config.yaml
num_hidden_layers: 16
hidden_size: 128
num_attention_heads: 2
num_key_value_heads: 2
head_dim: 64
intermediate_size: 512
vocab_size: 857
hidden_act: "tanh_gelu"
norm: "rmsnorm"
norm_place: "pre"
norm_eps: 1e-05
positions: "rope"
rope_theta: 21900.0
rope_fraction: 0.5
qk_norm: false
attn_scale: 0.125
bias: "none"
tie_word_embeddings: true
parallel_block: false
init: "uniform"
init_std_qkv: 0.0412
init_std_o: 0.0511
init_std_up: 0.0589
init_std_down: 0.0589
optimizer: "adam_hyperball"
learning_rate: 0.00535
lr_mult_qkv: 0.4
beta1: 0.9
lr_head: 0.00715
max_grad_norm: 1.0
warmup_steps: 339
schedule: "wsd"
decay_fraction: 1.0
decay_shape: "linear"
final_lr_fraction: 0.05
batch_tokens: 32768
max_seq_len: 768
doc_mask: true
train_tokens: 225700000
max_steps: 6888
dataset: "wikipedia_en"
Each number is 128 + 24 x the weight over its row's rms, rounded and kept within 0 to 255. Layers, rows and columns count from 0. Numbers have three digits each. The size before them is the row's rms in percent of the matrix's.

# layer 9 attention value, 128x128, rms 0.0413, rows 43-127, columns 64-127
102:128112148136153140140098110144145156119127132110089148123150149148174150103140117126159167109115177143084149167122158103133124116109131128131103159151125148142099080140157140113138114142144101
101:125157098169140160155086129098129129125156117112098132128128100104139159111099106124137095120168107117116129093150161109144115120158111132109156140104127133138127188162104129111117121164155146
102:093141131138103150140149129085156133145143114105142100140105097102117092123175145145116144122107109156109173151164123127135165126126132128154161110125086112160086137125114188129119124169144174
098:150121142161097115119081090109069124162121097121106139107131096164153073087114160120149118083144113155092107121117173173136123101188121105163097116144125149145154145130093110121111097119126101
104:103148123139129154122163111093117081112119161118070141102133096137094162090117069122168147116185134110145085150158093157130090101130111131110124124118129126153130128109144128100119154106095094
102:143129151124149123146146144166122173166114102164099114139114116136153123120154117123119117103086140128083083172117122104119128108139116114148155139140125156150096146124109101111162162135168101
112:161180141132170137114127152149145159111147130103104128094114156096149153124145094107112151097151101094121147122096165150097116127131111150119149127093122096158119099154133117145090115140125160
108:130099155112114163119119148120161137171103118075127138166141124097133157129161136123133147167125099107099154115117155085105151145128122149122115146123111111104114137153123076122161135103153121
104:103138102138130092158111154119128083182145106131111135095155116133111130135137155124122100149096103160160152132143158141090159145132126154102105108159096127118111113123133169115129151110098166
106:137164114163129164120083113112089126124112156130116144125099105159163084129148112106106097160175149151145126129088182171160102099117116111111140128131125122103100115148166115115121096101131150
099:133168141162120134108115093168160115141141099156109147172131147182155125132122091101132111126148155133104182163100124127121097113122078122099104135100118154143156113088109164096117093127095128
111:116150113140134112100123166144095134111098109146156137125118121185103142119118103125170116128150118085153122125111123126119145145164147126168145177122130116136173160134124139150150144099122129
103:130091160083098138154135137120115143132125126161114133131159143110130124127129158121121115089110136171122128162122165124131153153143144151161162149094158089127129084138133143128090107120118117
112:106153098102106136125095127144159183162111161127125099107096098138120120124118143115150159096149136141099149155102166095107138139110121130115152145109123134163130111102127103113120145145157106
106:108117147122132113169149116145151163102136113134159139146117106160132083198159128085097143104125121140140122126110172106162153162167151143123136112162130135094096102119160107106073099155096112
099:115103151132101107153193164135131111130099127152131176132135120096144123161138109128086172104105117129124139123147166127125123157117132159126104138135176131095143123120146156162149130098107121
110:097104104135098123092147097088152136170131123091143153161135094135091106085156107117084087096152162121136165134163140156097159139110158155166149151144145114134141126118124163102161098152100103
110:123123103140104131154142163151122175166138162084166129120168099173108115134112147130156136097180133133148109123147165115125149129178144104096156137135135121109150166134104121112074127150110153
103:137079163132121114139112116109121133184141140125119137136108116167148101151135145144181142124099164154126127081109138161099104107098114097122133174136095103095113101142117125148168123190164101
105:133124095148142097175164158119109114107102155154093149144135160148107150131157132122111122147123153104128118092090103147102138163137140157111130149130129112093155153131167153151082100163149167
105:111121117082083107116163127141148116125139177109082144109142144147116123158112081113131101163108124108120104089112147181121124156119133122100164106157093140140113103091137092144112173105148122
091:104097105102148155112110135103095129119121154144090152089124096083113153097156133156160173103164144152174113124162121148090121111129128166108171113110163170124170155133119135108110115147114114
084:150083147152112131118115116160121100099093120104153168151175120126087174124159118117159104149084119096142091161099160101128142146172165157143146133121142090100164161122159154131091134137135144
100:158133119157126122119165133105126173162113100147137143144125101135110143138163141161104115099103142087165117147128114096150143162108139143135116121116101108118140107158130120089135140131153148
096:104106114169140102111093083111123134115110099142094105120108145119116129101098152121114166103094137132158100096121147096175132150125140123167149136165115153118093114102158142162145134138107128
098:131140090174106147126126123127105156118146153159150093149160152121133104097123093109115132129093111093096165145168127102129094108143147164140103120116113113096141147163116120166094165120119137
095:134087094113149156117110111119144171114124139149140129115124131132154133111132115142115129142161108165119115151118151171132152144104132107150094081104118092108108121145097160153128120150156153
094:130100138102091105114119100140106109140112119104133112095111132107123072083145119101130149112121111112127083103131170115152130104158113102150166166165139125164163137121141092122108146091143097
091:117126120103136104132134154139158143087118098107141099150113084134117109087152109097083110140090151156081112093113136152141165119131132094144119142124146140145164092137137098101115124116107175
089:108096157091144169151177127141111107112123104128142121108133134134105110133116156155145125085121142120130124135161164076162147093089140095148110125140146096155140087129145164162099140094104096
095:098128134125135099152143146120118180114095106120134119165139092100134107143115114141114101153169122137124141121083153127124169139122093155130140076090139144164127140124078109095136146105145124
097:117114094139095122117112127127112157137110127109091155105096101152159102155094096151120139115118134126103085152161152166116072120151158116116162106164090088129101159132145160096158098130137085
090:125106115105106151119117101105134083131103086119123114172140141147141172075105130137093144135147115090098150162146128132130148111100126112142109176158149104125151159121166106117175104118129115
092:105125152118128146139140113108121136152142151062120131120093108191109155108134136112070142090115155095133161127113146165122144146123154137110146133076100143101156113105090111131105124100136102
090:164140116155100095090109120128144167114141114167124158160120130138147159113129143082154091169112118138102131109148110107142158130104119099132169129121135097129094171109148121122151130143113139
093:143174115154154123157085160107143112104145158151090142139139155175126131152142144084139141139147129104086159105104156159142157090153147150090114155116112115114162124146124090157092104106136135
094:112154131108112109142125125148141140113092101092161116120126108099139102141153094126133140123144139115126108107113153162167085114114093166123180094142099128109092165122127146153145160153111166
100:104116091112140118105141119143148141076149148097112100154079107140140129182100114134143096151139160121160148137142119133149088139147124152180099146123138117097125106135161102143164162162141127
092:109127135105099139126115149133179091117099103156129137132132111111107154125171119134135110145105157151155163161143086132100089148095093113132103110174143102149108124128115143150098143097115114
094:138161113130162122160146103115115115146140139195140158168132099093116149138113158094161159133153157134086119123155115114104096114121142144106149129101162091166101111117101133135109122090116161
091:100098109122111126104114129133144114104123163109117133167137138149139121137131123083148084089131128177105143116131137100172139138096089140093102151092166099143160152159123104160148145170119159
103:124141086144096165112101106135172121174115135199095160119113113111141104134114117112090118102124151144109132120155137079140119144132111104141148146097130155165136145155156145124162158128154117
090:100110144103163186102113166149140100120129121162133128096160108166134133140093118106127164151080138119122100148095099122122123153107151135117175167143133109128101128097110167105105116108142096
096:114109110166093109141140143129128159153120153143130152155101136117106132128169137116088157180107106151091148159145093144110161114141103132116133105170109117171145151148161156101111142164105142
092:142110099143161165155096117137086107126109144140098123093185129135160134094176113135087146131098118118120080103100134137132149118166117137115095122159110117156098137088107116116097141123103088
092:104157116144145173124138121101159117118127118125159119121114117154125117137147120104128100130138097115111165096085134086106106131112122124117143105129090106078140159143121099133117152125115158
089:164133123113139123153107110121163110074090108104118104102139096084138153101129121137149099092103087090136130151111154135125147123135112128126149111106147156115101146091140121160118155097157155
096:156168084120086117156103164107111164149126134140176127135130098153132190142137148124145082115167096101108152103127162114105135108157114139150098145132126156149152124095138102133161102148109112
094:164127087141094144136132076133094126150130133086122091080141151156087117145130124163136124174084116128139112102083108157090139111131138139136160158157086112170153128112115162153098113114120128
097:090174127085129153132099130136164145130105132134097106104111103113107126114157109152107177113073101166141193113144099127139130115121128133165137103119134144116139100150131161149139110118116115
096:102129131138155100157148138126127086155096101113170150115102171144145123168131133116155151132118141175180170129142156070096111102101121131129131141092115143125126148132103153128120111128118137
098:119122111090097110110160088131086085133134143123130139150141167135137158134108116154125150133178155120112120144164121144153145116171144140104157098104163111120160123159098156106154141174111121
086:106086176110128107145171134107085091110097095123130113135085106098085159115095140161132098105095150104132124107108089160102130117126110172136168108125151106127122169108130169161117094144149115
089:115117144155132092149167167096149129107146096118139137139135142121165124114140172088141148111105119158107132143116115142131136143134102140169111160155089134122113146161144134137144128150102099
096:111096150098171114114097112104141087160156155088103120169157103105168122098114140138098133104162087129079121158143115162109128103150149150148137111147163121109121099130129148151130130155093129
097:099147158152152139160092151101167156107086100105165123125149155164124122145096136128115159116160123157077142153128115106162144170152105127127130095129099144164105102115152099133106082120133140
100:145170108121153101140115129134153116141117115142170121122164124100107143112141149140102101076126131144139171102098095140137157113118140142125116142144158147113149105107161139163139091097144095
094:094094092111125130141134140084126153153150132093165125135150124121114123128140113163160112159098127122141185097142115088132104121158103138111106085157116149116159115115153161101076140092157117
097:109105143126103153125145088151115129153105098154178093098110126145133070125110127109121119092141155130147137152145132103110128132158138147100107117138155157133096140097091132111080140153144080
091:121128169114115113109075127125142154121106133128152148145112086139131098134138123116100098137119128149090143101144122130137135148138134093138100162123091187141153142155141105100159148137158179
094:155103162121132147091168146110099151105111151090090103160139100106100134144143112117141146119126157168086104108131165107106118138154134123133133128147102133122163126133130109164151117126123092
092:167106123128157133124128121119163161155115131111135164117118170151122091172148138170154152146174153099108094108144146107143169116121109135115116154108130123124112103094153157130095147166144152
091:147150166179138153140100073149125134102102120167135126145114137164150155173143109122137134133101146116106126150135176122132140152140141162108119096103127144085102142098103075090145140104141115
090:154089119109128139149085084086137121113161096119135105161090137138142118103144111139104132124119110131093105101116165103143152150142107135134138112122104157105110077148124121144116148096130148
094:168105094105112166119112105104150094105144103165150115148169152127140162128173148125134102100115156159113168107166118099136101117099124100147140124110117109081117132124115173125128145129124128
095:110185136088167104123156137116146130130103104144092140102135144164101111093157120103121108143123126175092174117142094142118160102147095118120144120106109108108162120095090098105174145135101106
097:101081116145126146135079101127087110123100154144182116131118109151115116160104166131129098121117135164173084136145155141098165090165087122159118129138113150128142133132158135134128149107150157
099:102174164109135091135094144102073089131130139170104161107096132129111168116113139150124164090145148172172109112133101120125105137116119134134174160131114117142121093090146098133158133099104164
094:109113138130156146128103061118130102115154107092142162094110142177162119133099116096134147155187097124157158150106105126146128128111149124136120103145100101147105136157127118085150152093147128
089:131122148116099163124133111158140164096101095134168129131119139098166103147091143146142099170145152115166122124151110152119151150138119102092155114116107107133121143132172143146143165141112118
095:115152160121141152124135105137092104128115156127175149119164112103134106161126128086121181155143126171129114108091140094132153111131160148158104152160101082101095167111113161133105085114112142
090:108122125090123099153133149115121130102091150089160146146160109162150130106087129103140083145115158156137144095103148116154158162152126143120091148121152114083108131115189104120150109137102109
091:144145101154115125158162172139154130111097111066136149128155120123098145121117129096151161134151163111122107126172169123136116109133154104156130095164110085139129134134128124144109104182113100
095:100156083128126114111108092148115094092144102156122108093115172131117153141096126150105121152153106095154105099151109142128144151138146092160086115164105124155132137114089120152129149132150132
094:139143143159103167084122138096114182175153119113103088126095095140147156109101146130099129108141136152146149167162097089132134125149143154111121092130113110123150161100085152103106107124088118
096:130151179112098159149062142154139092095154105113150117099101116130160100164107126122127104128135114149144096103114165126132119137153090133116104133132141148138094144152089134167145129126140118
092:169087137147113171144173118163126101168157096174142156108103140102123154102172137144156108136105142119092135151121151090146138115097097123138114165119119112119125142103100115155140110094164141
093:095077103132121152092114082175129155157112101164089125148135173127099095147133144113130156095159119110112124140113165166097090128103147131152131150158164118107105099153121156101130092182138091
084:096158115140148106109130146103100121133092127171157156141099161089127125133154157160143145077131129117153125108137094161153116127146097136132094157100102145128136131131132107161105112112091133
094:157138117104135154156142155152144129122092091143095137161087126150129109142101156123149145120150159110126142160140156170122163141114098187162092094094096091096152167155142111100092106089107102
091:139081126113161133174125159086157141154130132143143159139152130155159175137132132115141126119105169132128142099110106149155138109129129146100143100110084103136099107148155103090144155167110156
095:102169119139136105119119105119136157116129108131163151148106117147142175118115117092166136151134149092116124100133118140168148151102149129128119152160123128096132127120082097145130112102133118
090:103131088135111090149085161123119136162146113088143126099175139120151082134112089104129115139111153133141136096105161130147104159112091107127168126164164162152137144093142152131137112115105145
096:137157162150127121134142143130090094091107094125096149146093144081152127138155150122155169083129108109166144166151100145115081123150123169128082154089162168162141126098154148129123099144157133
088:136168144164121128148092137149115150122120159102162165150147158125123152121124105154148101146139133101128158099095103155139106123139102148156132165116167106094104099129079151143104152144100159